From a checkpoint of a small transformer trained on Wikipedia: learned positions.
Each number is 128 + 32 x the weight over the matrix's rms, rounded and kept within 0 to 255. Layers, rows and columns count from 0.

# layer 6 attention key, 768x512, rms 0.0303, rows 516-542, columns 256-383
[[170  63 158 172  96 146 139  96  95 114 102 165 108 111 127 155  89 115  95 146  46 158 212 126 109 122 127 148 140 126 166 114  32 124 147 181 121 138 112 144 112 180 110 130 198 107 119  91  80 179 153 154 108 122 128 101 129 130 131  52 185  88 127 122 159 139 107 168  77  77  95 134 132 102 159 128 166 148 111  81 161 118 124 133 190 132 113 141 130  72 154 107  78 182 145 188 114  97 106  98  93 140 166 150 132 135 194  72 100 178 109 114 114 142 167 136 155 137 120 174 111 121 181 156  82 181 102 152]
 [ 72 126 116  99 107  77  90  96 153 168  73  98 111 111 121  99  90 101 107 162 127 152  67 170 135 100 147 132  86  79 161 136 147 129 155 157 128 143 134 124  72 100 122 155 133 141 131 135 112 128  79  72 140 139 120 112 171 114  83  89 104 139 127 143 187  99 118 162 102 157 138 133 170  63 161  75  97 106 149 127 129 124 161 172 115 139 167 101 151  81 122 173 141 102 130 155 146 115 123 120 120 159  79 102 198 147  72 161 135 196 120 116 139 118  49  95 144 171 101 161  69 178 127 160 167 134 144 154]
 [126 135 182  94 145 135 139 140 149 104 148 137  78 119 144 157  86 140  80 219 112 120  85  71  91  90 130  84 159 132  82 110 125  98 135 140 148 156 143 123  61  56 118 161 125 157 175 105 139 148 123 142 133 148 139 125 121 148 165 110 116 146 170 118 164 139  98 167 155 128 111  88 151 128  96 153 126 156 190 147 189 161  19 104  97 143 128 126 128 149 170 141 127 157  85 171  84 106 128 112 119  84 164 126 127 125 146 128 159 123  79 132 180 145 155  78 186 119 155 199 179 133 146  95 132 132 145 146]
 [109 117 106 118 164 139 129 125  71 139 167 137 151  72 119 153 134 183 128 128 112 135 123 167 169  84 100 171  98 130 166 182 196 113 119 159 108 122 154 137  93  40 118 114 115 132 128 165 135 129  73  83 149 124 101  85 123 103  79  73 150 142 152 174  84 171  98  98 180 132 121  92  92 115 141 134  95 109 151  71 164  82 164  82 132 226 125  50 152  36  75 123 190 116 125 138 102 149 107 185 109  83 146 109 137  92 118 177 137 148 144 137 120 103 109 135  88 115 135 106 129 103 159  80 129 208 104 119]
 [154 137 146 148 110 158 164  62 132 148 183 126 180 186  97 116 113  96  73 167 140 184 113 149 128  52 158 141 147 136 162 136 112 138 104 123 142 136 170 130 146  95  58 151 136 105 156 143 112 130  63  97 202  90 124 147 132 109 159  99 120 137 137 131 136  79 191 117  97 125 107 137  89 176 120 170 153 135 134 136  51 150 125 170 173 169 151 163 100 153 126 185  84 156  71 169 185  85 229 110 163 184  98 168 142 152 146 145 105  63 109 119 115 150 116 150 107 104 104 129 118  63 114 121 128 114 149 153]
 [142  99 104 135 170 120 123 124 155 115 124  65 164 115 121 178 137 136  81 103 128 182 143 124 159  38 126 177  93 145 136 101 109 125  65 118 136 101 108 143 114  61 165 111  89 136 106  96 126 109 187 116  68 149 158 126 161  93 146  83 112 114 122 121 100 117 107 109 107  99 158  77 192 165 155 110 152  96 130 128 127 214 128 144 124 126 163 131 138  95 149  66 144 105 151 115 107 191 147 145 119 136 100  41 100 144 130 133  89  85 114 151 170 182 111  69 128 121  94 114 133 164 146 187 193  83  90  86]
 [121 105 180 152 181  99 143  97 101 162 116 175  97 148 114 169 134 156 188 144  85  85 194 131 145 108 138 127 130 102 125 172 100  98  82 160 109  86 105 113 155 111 137 132 120 101 103 118 167  93 197 117 164 116 154 127  61 152 156 124 205 143 138  89 125 160 135  75 187 123 144 124 123  74 174  85 160 120 130 134 114 177  94 104 177 128 167 112  90 106 120 185  87 112  66 115  51 146 145 177  97 101 148 226 116  86 139 117 123  62 144 119 115 135  99 195 128 119 102 151  83 112 181 103 124 108 139 106]
 [159 102 143 126 150 178 113 158 146 106  98 103 115 160 113  82 102 198 134 209 114 115 141 143 109  65 114 142 112 130 114 182 136 127 108 183 110 129 105 136 110  95 133 115 201 155 155 103 129 124 189 162 139 127 169 162 116 112 115 149 160 162 130 117 129 121 130 125 104 130 221  40  98 106 196 160 106 168 162 127  73 153 119 108 114 133 131  90 108 139 145  78 178 135 113 164 113 136  75 143 144 130 126  89 119 147 113 133  48 163 163 101  74 189 128 170 211  95  82 172 121 164  77 144 216 127  94  90]
 [127 127 130 122 153  97 145 113 127 151 130  72 168  89 119 133 120 130  99 176 150 121 144 129 157 175 137 186 137 157 128 112  86 134 161 154 176 178 175 133  60 120 170 149 182 144 100 124 151 166 164 119 114 139  91  53 163 112 166 127 178  99 143 141 188 155 187 103 186 100 139 103 111 118 115 114 143 121 120  94  68 141 152 109 178 140 115 101 131 135  58 103 126  63 103  82 127 166  87  90 156 154 108 159 122 138 201 138 137  85 163 104  71 148 105 172  94 109 130 145 128  86  77 123 191  98 148  72]
 [189  93 112 190 102 180  96 139 143 131 192 121 158 165 154 140 146 168 192 106 126 129 150 132 106 143  54  85 208 120 186 104 184 135 112 125 126 126 125 135 138 132 121 162  52 130 107 168 158 114 125 170 101  96 157  59 133 162 146 139 205 189 147 118 182 124 138 118  92  34 164 122 115 149 105 143  99  83 130 145 127 110 163 114  99 142 104 132 166 131  98 170 134 125  60  99 108 159 184 148 132 202 138 140  95 178 171 102 137 152 199 116 133 107 102 132 115  86  82 134 145 164 182 119 137 149 152 181]
 [144  80 108 166 113 106  95 108 122 148 189 147 106 114 127 132 145 114  51 155 123 141 170 114  75 105 166 156 147 114 159 121 122 163 128 134  63 113 154 120 108 109 106 105  86 118 117 148 195 177 144 125 155  62 135 182  95  61  80 101 114  42 119  81 108 119 140 134 147 147 111 120  70  65 144 118 129  76 146  87 155 154 173 144 125 117 145 143 149 153 100 141 177 159 120 109 151 135 183 177 113 101 155 108 130 177 165  86 212 171 104 131 124 108 129  93  96 144 105 116 142  93 141 124  96 156 145  49]
 [ 89 195  76 115 116 176  66  95 129 133 148 100 121 114 109 125  86 115 107 167 168 143  91 155  94 112 161 152 106 162 152 197 164  91  40  90 115  35 116 103  86 130 163 103 126 131  88 117 135 132  41 140 179 123 150 112 166 104 151 111 115 126 172 177 124 123 139 113 152  89 109 129  86 143 146 124 158 133 100 140 160 123  54 124 123  94  35  77 149 130 149  82  98 154  64  47 103  73 144 159 142 127 104 163 177 118 120 156 177 142  56 147 116 142 194 160 141  62 100 101 134 136 108 120 151 161 127 100]
 [119 208  80 132 170 140 112 139 152 143 141 153 191 134  94 161 117 111  99 131 133 106 164  92  89 162 113 119 123 158 168 136 126 152 100  58 113 131 162 131 126 153 146 166 156 142 182 121 214  94 177 108 145 145  95  97 112 103 112 104 113 118 139 149 146  55 128 107 135  85 144 130 145 130 103  90 150  95  69 108  89 113  95 122 184 158 149  80 133 141 134 105 200  93 180 131  98 130 150 104 135 133 115  94 163  82 144 137  71 153 186 153 150 111 156 167 141 139 142 162 137  78 145  58 174  93 146 113]
 [ 44 134 139 120 151 109 152 166 214 103 156 142 121 111 117 150 105 171 112 109 105  74 118 188 115 130 114 124 214 119 158  44 177 163  75  72  97 134 171  71 151  63 148 108 186 213 114 101 114  70 139 106  98 129  92  52 204  78  88 165 105 126 132 141 158  97 152 101 159 130  96 172 160  87 141 147 175  72 108 160  78 143 170 178 132  99 162 122 138  98 110 132 130 128 131 110 155 130 142  88 131  63 134 203  68  94 111 115 136  95 130 149  67 135 155 130 120 118  46 145 150 139 140 163 132 121 137  90]
 [ 92 202 170 140  58  85 159 123  73 137 174 197 147  70  91 126 106 139 144 103 149  94 136 103 114 119  84 168 104  59 105 167 115 100 108 218 115 179 140 106 100 104 122 149 139  85 134 118 159  52 143  50 140  99 153  77 124 137 101  77 125 153 142 139 101 116 147 111  48 117 143 118 133 126  73  97 140 160 150 146 146 109 165 170 161 144  33  90 165 118 141 154 110  91 168 130 154 141 162 129 149 123 120 161  92 116 156 105 151 145 185  98  98 153 100 123 128  72 134 153 105 135  54 121  77 155 157 103]
 [170 179  98 102 128  71 127 132 114 122 193 163 150 138 152 185 186 117 113  72  53 140  87 125 104 102  85 157 105 100 147 103  78 159 155 179 128 143 102 120 128 138 150 149 136 105 147 164  27 125 122 147 201 115 120 110 176 155 101 117 107 144 151 179 132 168  86 119 117 103 175 107 122 150 183 110 101 135 117  85 204 165 189 185 145 167 126 116  95 120 134 149 103 134 146 194 119 152 103 110 113 130 122  64 153 119 130 172 160 121 106 168 129 146 134 155 117  98  81  85 180 107  96 136  95 124 142 123]
 [165 154 100 119 185 141 152 192  60 151  77 169  44 211  80 158 199  93 137 124 124 158 150 121 127 153 174  92 112 134 155  96 126  90 123 176 105 188 123 131 138 197 170 149 146 160 100 115 178 133 144 123  78 138 131 100 135  57 135 119 153 138 115  96 169 110 154  88 140 116 111 142  56  67 135 119 142 132  56 123 144 134  99 175 172 124 144 123  77 119 130 129 122 102 142 114 181 124 101 151  74  77 133 151 106 109 141 102 207  56 118 129 156 133 214  91 107 156 128 140 104  93 126 120 143 110 199 147]
 [122 116 124 119 135 113 105 113 190 147 100 207 167 121  89 144 104 130  89 126 192  40 194  98 141 136 100 153 112 189  96 143  90 105 157 132  96 143 184 111 199 120 106 131 169 166  63  95 212 120 117 144  98 153 181 105 169 169  78 170  83 105 157 130 100  70 176  90  89 162 138 134 153 126  30 129 146 148 122 153 137 185 169 161 146 106 144 113 112 104 125 140 148  71 185 183 212 118 123 150 117  85 134 162 104 159  89  93 186 113 119  76  90 136  57 160 157 145 185 165 117 160 157 122 154 129 150 138]
 [ 73 131  50 158 161  86 143 162 139 139  68 112 124 126 107 140 123 140  84 115 150 100 135 104 134  71 107 128 163 127 151 106 182 134 130 159 127 153 134 140  99 137  84 150  87 107 210 115 103 105 111 148 171 111 103  79 141 100 185 175 103 152 109  56 123 105 110 107 143 215 143 110  99 130 181 120  88  57 129 151  91 128 109 148 157  65 163  82 166  71 140 163 109  81 130  80 126 211 156 145 104 145 168 123 141 122  94 105 142 101 134 173 111 143 135 137 161 147 112  74 136 138  94  70 130 189  65  41]
 [137 123  89 132 129 147 104 138  57 133 143 129 151 122 152 105 120 128 111 124 150 125 168  87 175 148  46 158 136 203 102 118 105 143 159 133 105 124 138 136 195 111 122 124 149 120 116 136 168 120 143 131 155 137 133  88 169  88 106 138 197 114 160 127 136 124 125 172 154 149 120 189 129 129 105  90 112 139 173 214 129  92 146 160 134  64 152 149 127 114 141 151  83 103  85 103  76  87  92 147 132 133 197 101 135 151 110 142 122  46 128 156 175 181 142 170 150 124 125 104 112 141 103 176 120 147 105 151]
 [169 138 216 123 124  83 135 168 179 146 118 144 159 138  58 121 136 181 144 177 174 145 165  96 129 133 161  93 142 158 181 107 143  90 133 108 180 144 124 114 179 123 118  92 109 209 158 187  95 137 133 117 109 179 145 122  79 123 134 147 178  75 100 159 150 145 144 159 102 106 133 101 119 165 144 162 117 119 121  64 119 149 185 106 151 123 118 121  91 100  97 123  37 119 100 102 140  57 104 156 160 107  92 117  91 159 199  71  92 162 150 150 148  72 103 126 108 101  94 124 127 143 117 125 147  76 127 141]
 [123 185 127 120 128  66 197 144  78 131 150 165 105 111 133 165 166 154  88 169 220  87 166 138 238 164 138 166 115 130 201  90 107  80 124 166 166 111 175  97 141  96 132 103 154 152  82 116 105 136 143  93  81 131 179 112 101 125 137 102 176  93 157 140 159 166  76 130 115 165 113 180 110 117 160 111  82 146 152 144 114 134 113 103 116  82 149 130  70 125 162 145 100  91 119  97 187 129 117 185 110 128  86  98 132 154 117 168  75 117 170 154 143 186 147 119 121 115 160 152 134 135 130 108 144 116 124 147]
 [101 121 185  96 138 145 154 130 134 142 129 168  88 148 135  80 120 125 180 102  73  49  82 147 141  85 150 127 107 102 149 111 183 145 102 119 129 162 157 185 101 127 104 204 123 179 170 128  88 118 154 136 135 112 133 134 129 139  43  75  69 133  78 107 116 149 135  91 167 130 184 170 134 140 104 102 101 163 101 108  97 101 109 144 136 113  84 100  93 151 169 209  82 100 165 112 168 117  81 196 135  85 128 111 171 127 144 144 101 135  91  88  97 163 114 139  75 109 151 116 131 132 167 133 163 154 149 144]
 [161  96 151 166 147 134 193 120 104 134 105 126 132  65  74 162 142 143 172 152  79 150  57 118 183 128  82 119  96 140 108 108 159 144  93  81 134 163 187 162  41  98 133 164 114 136 110 119 187 180 121 153 145 152  90 116 210 174  97 119 130  95 200  72 128 180  90 121  72 120  50  69 124 111 114 176  95  97 197 145 124 117 188 134  61 104 137 129 141  54 133  98 141 124 112  80 187 204 182 113 129 105 149 124 149 131 110 114 146 156 129 130 167 149 152 138 149 115 131 116 156 107 140 132 104 148 140 100]
 [103 105  96 120 116  98 121 112 119 103 124 129 176 153 189 123 147  97 137 131 137 107 151 117 176 130  73 164 102 151 157 116  95 116 207 115 137  80 139 105  96  64  75  76 129 149 112 155 131 174  99 155 159 143 108 123 134  56 167 174 135 130 132 127 130 133  53 119 123 231 128 144  99  71 126 178 118 168 112 105  86  87 168 148 138 137 168 152 115 127 153 120 140 199 173 123 151 164 103 110 109 144  98 215  72 111 190 105  95 144  83 135 148 133 121 108  78 107 109  81 151 107 145 130  92 156 112 158]
 [142  73 157 133  78 112 110 131 187 115 158  75 125  93 130 134 113 126 110 120 159 120 129  94 161 187 107 147 133 105  97 114 102  78 131 108 222 167 156 158 101 131  55  49  64 110 110 118 108 150 201 132 122  43 194 134 125 124 177 117  66 116  70  78 162 144 200 129 114 112 119 194  54  97 164 106  92 130 137 160 120 142  91 160 129 132 124 105 148 104 133 143 154  87  86 158 204 162 136 113 157 183 131 106  99  81 142  73 125 136 141 156  79 108  95  73 140 145 147 161 125 145 182 139  92 110 171 150]
 [154  80 171  86 113 189  94 147 131 141 191  89 115 117 154 138 129 118 172 169 116 140  95  93 148 176 130  91 100 138 125 152 145 135 130 140  97 109 117  51 171 143 163 120 152 141 169 121 146 123 156 115 204 159 125 169 137  94 150 157 106 132 125  77  53 171  81 142 185 165 161 178 150 125  79 134  89  99 116 143 105 116  69 110 132  70 165  92 183 137 102  90 127 149 143 110 178 131 160 116 119 167 132 142  94 112 146 134 164 129 181 191 177 158 105 150 123 102 173 113 139 124 147 102  76 121 145 157]]
# layer 6 attention query, 768x512, rms 0.0297, rows 517-543, columns 256-383
[[178 148 104  88 145 132 118  71  74 143 130 136 182  85 144 124  96 166 165 141 149 180  90 178 187  78 164  74 103  91  88 150 104 160 202 133 118 151  84 136 130 110  98 109 130 180 110 188 121 147  91  73 128  83 125 153 126 120 140  97 120 114 102 146 170 147 117 146  94 223 148 176 106 147 138 122 115 113 110 172  79 129 151 197 146 196 148  94 189 122 129 100 108  59  77 205 122 124 109 167 135 116 108  99 140 142 118 159  96 194  74 199 102 158 135  88 137 131 169 128 120 130 176 169 143  90 108 137]
 [ 94 148 186 148 143 136 153 153  96 107 151 134 104 156 119 145 158 101 161 137 135 110 148 141  85 143  74 181 159 149  86 132 125 122 130 129  94 144 121 138 154 101  85 104 134 149 144  98  65 196 131 120 191 120 132 108 104 107 155 104 105 166  95 194 149 143 139 205 111 168 196  85 117 120 116 131 118 114 102 156 204 136  82 111 200 127 118 150 114 108 188 144 157 111 113 157 106 114 167 120 111  82 112 163 121 116 103  85 173  72 102  91 172 207 140 128 170 129 141 181 153 172 121 110 158 156 123 127]
 [115 230 144 198  75 156 133 191  91  86 116  64 133 152 132 108 113 175  68  88 161 159 134 123 139 153 125 164 143 164 182 192 143 144 135 102 128 176  51 177 126 117 189 117  97 172 105 170 121 152 155 136 121  81 138 143 116 141 140 142  95 174 151 170 182 131 146 106 111 142  93 137 167  69 141 119 106 112 126 122  99  63  95 114 124 202 134 110 108  44 110 114 141 159 106 155 105 107 134 118 180 144 118 164 130  89 152 105 101 127 132 117 159 101 111  95 112 130  55  92 130 155  53 121 134 183 129  49]
 [159 164 139 124  97 138 130 105  71 136 128  92 139 101 135  74 142 137 125 199 205  90 164 113  97  75 140 143 145 179 149  99  83 123 142 171 109 187  96  99 155 101 129 151  35 114 163 127  66 163 123 154 100 124 172 135 142 176 155 111 101 143 173 158  97 156 144 140 133 141 139 111 112 139 198 125  96 147 136 121 143 108 118 127 134 131 127 122 144 177 104 156 147 147 132 123 161 113 151 144 128 182 175 135 137 185 177 147 191 115 131 133 140 186 160 117  64 116  78  92 134 135 116 111  88  80 133 104]
 [142 168 129  98 105 127 136 124 130 129 191  74 145  87 158 172 135 141 109  64 140 195 171 109 151 116 112 154  47 121 125 190 190 180  70 158  79 130 103 119 126  24 152  85 104 154 126  79 121 139 148  94 100  93 164  99 179 130 161 116 121 122 169 180  59 121 142 103 133 165 162 138 166  83 118 118 171 165 111 161 176 153 125 144 114  92  99 116 104  90 121 103 121 127 130 138 138 117 110 117 196 139 117  89 153 113 102 117 113 125 168 157 111 173  91  99 105 126 121 116  90 200 106 175 176 133  94 167]
 [ 58 117  84 149 165  86 175 119 132 153 145 165 153 152  90 159  35 165 135 169 163 108  62  78  62 110 147  92 182  95 144 120 162  95 139 111  95 149 172 148 196 154  83 131  79 130 118 136 123 125 141 178 123 150 166 134 179 132 108 168 111 100 111 116 140 104 129  83 138 145  97 157 119 169 115 105 111 137 115  57  90 178 121 103 155 133  83 126 113  61 142 126 158 119 147 138  94 106 156 115 151 116 169 176 149 166 151 130 170 121 120 114 107 175 107  93 166 109 145 108 177 129 170 124 113  60 125 126]
 [114 142 150 202 131  96  86 174 121  76 138  96 118 143 155 186 189 137 148 161 181 158  76 138 100 168 167 134 136 124  47 159 156  99 116 170  84 166  82  64 116 128 183 131 147 196 194 145 116 152 113 130 135 121 132 146 132 187 125 169 165 164 166  91 103  74 167 156  87 119 121 134 113 131 136 156 112 213  51 177 143  91 131 113 153 110 146 121 146 125 103  41 170 171 116 107 138  95 120 192 122  98 114 125 168 173  98 140  83 161 149 141 223 198 150 155 167 114  86 162  92 111  87 135 107 183 144 118]
 [116 150 126 193 157 121 141  75 145 133  83 118 138 137 104  85 118 164 222  70 162 120  95 121 153 125 135 115 137  75  86 129 144 174 177 187 183 144 154  67 114 148 136  70 141 115 107  91 159 121 170 149 145 109  71 134 140  84 148  89 124 104 176  89 191 131  89 116 149 146 181  48 122 143 130 132 103 160 124 124 109 149 161 189 169 155 144 104 109 142  98 123  96  99 154  71 123 135 151 154 124  73 146 124 156  67 175  94 158 100 162 100 141 227  73 107  88 115  82 153 159  90 126 137 155 160 168 159]
 [200 156 176 141  84 126 132 151  98 133 136  69 149 111 123 144 141 128 129 108 153 129 100  88 182 116 102 140 108  97 132 100 176 123 157 115 147 172 127 123 183 134 167 116 116  83  95 183 137 111  99 167 167 132 153 108  82 165 116 171 144 141 185 125 141  46 141  95 191 149 119 102  57  72 159 150 121 111 106 173 148 121 180  75  96 119 118  89 141 114 162  90 147 113  97 104  63 148 175 109 161 155 169 141 109 198 151 107 161 134  85  60 162 131 109 143 102 104  69 143  84 122 168 152 120 159  91  79]
 [155  72  74  76 187 164 123 141  63 125 108 126  77 123 134 129 132 159 167 118 144 193 130 154 103 166 133 137 136  98 191 159 115 157 178 127 102 102  90 103  86 127 119  39 108 112 166 140 167 144 191 116 119 116 144  63  89 171 103 121 132 158 108 110 133 153 151 179 172  90  71 189 159  91 123 159 174 110 214  53  89 174  58 148 129 167 110 133 132 134 149 157 130 162 119 166 121 144  98 135 125 105 153 112  67 184 189 127 154 106 116 156 178 118 176 121 167 123  99 115 103  70 132 201  66 157 150 153]
 [141 219  99 152  66 165 138 191 162 132 175  34 132  94 134 204 112 108 118 106  87 111 136  52  93 120 126  98 102 136 116 196 158 151 128 104  95 134 144 117 126 111  87 126  92  96 137 201 127 167 101 120 117 129 171  95 113 201  92 135 109 218 113 143  55 158 132 158 154 127 147  92 159 142 131  84 152 139 207 142  78  94  92 162 100 208 115 131 145 126 109  64 122 154  57 116  70 164 101  85 124 126 100 103  90 195 128 130 131 127 138 123 172 111 136 135 150 152 118 116 199 132 129 142  75  84 138 131]
 [189 187 116 110 179  83 134 103 140 116  99 146 118 189 129 151 122  92 177 120 146  71 169 110 102 172 106 144 135 131 124 155 149  95 151 116  91 146 118 106 122 143 144 140 158 150 167 128 166  81 187 132 167 144 108 106 130  84 169 101 105 103 120 115 180  89 119 129 164  92 146 151 138 125 131  99 170 114 122 103  68 118  73 168 106 153 186 145 156 124 154 134  96 127 135 108 160 104 154 139 103 116  72 117 174 140 111  48 137  74 115 107 132 119 130 137 101 146 197 118  50  69 179 133 169 110 105 116]
 [114 166 107 101 113 108 131 139 122 172 139 159 127 135 136 148 134 130 133  75  43  92 108 193 110  85  95  81 183  84 185  93 143 114  90 105 110 116 126 172 141 183 116 208 182 106 126 102 143  89 131 120  97  85 164  99 149 157  88 131 192 114 127 200 101 133 147  73 110 114  96 122 148 122 142 134  92  47  76 107 142 144  94 163  85 145 121 111 122 155 105 120 131 143 149 158 119 154  98  97 129  76 150 135 177  49 108 114 118 107 134  93 174 157 107  92 104  79  73 127 128 141 124  95 163 123  72 173]
 [135 159 132 154  98 109  45 103  76 188 153 206 183 193  97 120 152  78 176 111 143 100 115 133 143 186  70 152  81  82 143 110 112 107 106 208  95 122 155  67  76 117 164  88 148 153  66  94 174  80  59  85 102 158 170 104 112 111 130 105  54 178 103 127 146 127 103 128  67 154 132 115  71 137 132 146 111 117  73 141 120  98 148 184 131 160  99 201 197 177 162 111  69 106 182  97 122 142  88  71 181  83 128 142  56 103 129  96 126 109 138 137  84  84 114 180 119 163 160  80 138 148  82 137  93  45  53 142]
 [112 191  86 131 130  75 160 192 128  99 143 124 142 190 172 132 124 154 120 126 100 100  65  75 101 180  94 122 128 104 147 101 110  88 151 129 149 103  99 148  75 168 109 141 128 169 111 129  41 159 182 133 175 145 119 132 155 140  95 158 160 219 196 173  83  94 120 153 137 163 149 130 127  66 141 173 142 121 124 151  83 162 184 163 135 161  86  63 117  82 164 133 164 161 109 108 115 104  72 163 188 156 138 135 190 106 119 216  88  78 135 128 154 128 192 179 144  97 132 146 132 112 152 105  97  86 119 114]
 [127 156  98 154 127 139 107 124 147  84 142 127  34 101 182 215 120  76  80 148 139 157 109 134 123 142 170  98 200 139 144 125 184 102 131 110 100 167 120 164 149 120 123 182 148 142 132 135 133 101 188 154 130  25 134 143 141 108 133 142 142 140 122  60 102 205 166  58  72 135 168 129  82 153 158  97  70 105 139 120 110 124 110 101 166 176 111 103  67  87 128 115 168 172  94  91 135 129 163 176 109 103 130 152 157  78 146  86 105  98 125 132 182 126 140  75 153 116 105 149 118 118 115  72 154 140 156 171]
 [152 144 101  78 119 116 143 107 138 160 112 158 176 188 100  90 209 143  68 138  67 118 163 162  77 173 151 138  79 144 111 125 100 107 126 121 133 204 161 191  56 144 138  81 191 144 105 132 159  73 114 117 169 109 133 119 124  85 104 179 127 104 122  74 153 186 141 179  73  74 109 101 132 121 113 147  61  62 163 109 190 192 186 171 122 167 158 140 159 167 149 149 167  83 229 172 144  85 107 174 129 184 120 180 116  89 101  95  51 177 109  85  70 165 120 190 111  95 119 138 149 157 118  96 127 113 161  76]
 [125 111 127 170  67 121 155 165 152 101 110 144 108 171  98 136 135 107 111 113 209 180 132 159 104  85 154 109 154 118  91 107 134 150 160 176  95 139  82 134  43 152 138 125 129 166 231 139 149  84 148 149 109 154 134 136 125 159 108 161  91 191 140 137 106 120 124 131 118 134 135  77  64 127 147 154 228 142  90 217 160 120 130 195 139  93 155 148 184  53 118  78 158 162  99 106 109 158 103 124 110 193 166 101 145 159 149 120 122 114 151 111  69 114  88  67  77 112 121  91 102 153 140 139  96 149 135 142]
 [117 120 136 152 141 121 113 129 145  99 156 156 147 158 149 152 101 171  46 130  77  67 105 127  82 118 136 160 180 153 198 109 171  92 137 133 132 141 102  77 136 150 129  76  91 123  98 164 190 110 168  89 146 117 110  90 147 128 128 100  70 128  66 160 135 142 164 139 140 123 135 163  93 117  92 118 125 115  85 189 120 104 140 149 115 170 125 199 106  77 153 172 131 103  87 123 106 143  78  76 147 137 212  90 124 148 133 145  41 156 123  84 185 120  85 154 134 174 153  86 108 118 109 131 129 136 162 154]
 [169 102 137 141 105 106 138 160 128 183  62 149 165 129  55  52 127 153 105 118 155 108 145 148  93 114 164 109 136 175 186  69 120 120 106 183 119 145 116 147 140 145  90  99  61 188 113  59 163 134  72 160 113 131 149 145 101  79 117 136 171  31 130 132 139 125 113 129 124 108 187 134 137 130 237 130 141  64  46 136 129 149 183 144  95 111 120 110  82 113 140 207 100 127 194 164 120 130 145 189  88 108 165  66  88 169 157  91 197  88 115 126  79 171 155 134  85  77  91 116 132  95  84 133 145 142 136 155]
 [171 152 166 157 187  52 232  77 107 144 164 152  92 114  98 151 104  70 123 161 162 119 137 149 176 107 150 167 140 150 152  95 154 160 115 105 127 112  92 152 157  93 140 175  79 160 110 117 147 147 114 160  96 104 140 123 172 125 162  61 162 130 151 125 198 135 151 154 103 128 127 124 171  55 135  15  93  87 135 162 158 170 108 129 125 133 207 124  94 121 150  90 105  77 103 142 108 117 144 147 201 127 156 133 100 167  78 169 141 172 148 135  84 170 171 139 126  54 127 132 150  95 138 102  96 140 101 137]
 [147 130 162 130 127 138 142 133 108 127 106 137  91 115 167  87 155 117  84 137 101 107  91 118 122 127 105 170 128 167 126 145 174 132 161  85 134 160 192  92 123  95 156 166 149 117 145 124 132 102 159 173 119 153 131 144 105 150  68  99 148 137 137 118 104 169  73 122 143 164 138 119 115 117 152 116 120 168 103 106 160  99 104 159 172 201 108 119  58  86 125 138  70 185 171 104 175 138  76 134 145 150 142 181 131 118 154  94 120 134 175 110 108 149 118 182 121  51 145 134  72 144 119  85 118 143  81 124]
 [109 139 159 145 156 163 164 166 102 126 110  90 128 118 105 155 141 109 130  96 100 120 113  69  99 117 153 111 133  50 109 166 104 161 176 159 147 196 105  84  97  90  63 112  76 122 131 147 139 156 103 132 108 186 109  88 140 187  80 133 147 135 175 113 143 109 119 146 141 103  84  62 179  97 133 176 186  16 149 159  98 151  99 145  92 125  94 116 178 143  61  76 124 105 129 128 125 220  94  85 166 157 137  63 133 146 120 118  91 175 169 119  86  78 167 139 132 117 152 179 141  95  80 137  51 197 102  92]
 [134 194 166 120 134  93 143 120 155 132 115 169  97  99 138  95 125 112 138  89 189 129 241 163 157 121  90 181 117 143 141 133 155 107 200 192  70  70 128  70 133 124  95  88 111 142  94 144 165 179 124 106  97 151  63 160 154 185 116 159 106 122 187 162 141 105 180 124 130 163 160 156 167 149 201 155  76 138 173 114 118 170 155  94 133  87 120  72  77 144 203 151 130 153 118  77 108 115 132 116 150 110 151 168 103 122 118 103 107  77 174  91 108 117 160 147 135 159 106  95 173  65  98 113 105  73 124 142]
 [106 142 103 135 126 168  79  82 134 118 129  90 104 103 132 109 129 106 119 123 155 174 149 136  57 131 138 111  86  89 108  60 132 137 103 167 178 155  87  95 101 128 139 134 149  89 135 126  81  92 222 152  86 105 108 114 112 112 157  99  93 116  77 123 201 161 181 119 159 121 154 184 120 161 145 122  80 141  85 139  89 184 122 153 122  92 195 174 173 174 129 142 153 125 154 142 127 135 108 136 141 163 120 139  84  85 104 104 178 130  58 146 109 101 157 112 121 117 119 163  95 203 102 132 129  86 153 107]
 [138 147 113 197 130 156 104 164 163 109  96  63 179 166 134 134  98 132 122 129 106 115 155  88 147 139 115 127 114 156  98 133 155 120 105  97 131 107 131  95 137 160  86 136 139  79 112  93 112 170 173 166 103 116 155 123 118  99 152 112 131 120 145 169 136 198 124 134 139 169 103 138 178 111 157 101  96 133 177 128 101  96  97 105 120  55 105 144 190 153 150 111 133 140  99 152  93 102 143 178 136 134 130 168 118 124  97 153 101 215  93 120 161 124 135 173 126  45 137 147 166  54 125 130 101 128  83 157]
 [180 107 153 113 155 130 156 153 159 169 149 170 126 121 161 100  74 127 161 181 125  95 173 128 111 123 164 149 119 127 135 133 162 110  58 193 162 103  78 113 114 108 155  94 145  95  65  95 155 111 130 154 118 135 166  71  71 163 112 131 167 127 182  67 176 142  78 150  43  75 109 127 188 173 143  84  71 121 150 130 124 125 172 134 139  88 121 118 169 101 140 122 153 145 130  76  85  95 124 107 102 164 101 149 100 132 140 137  87 157 136  69  80  60 166 187 215 130 111 108 161 143 183 178 102 158 139 127]]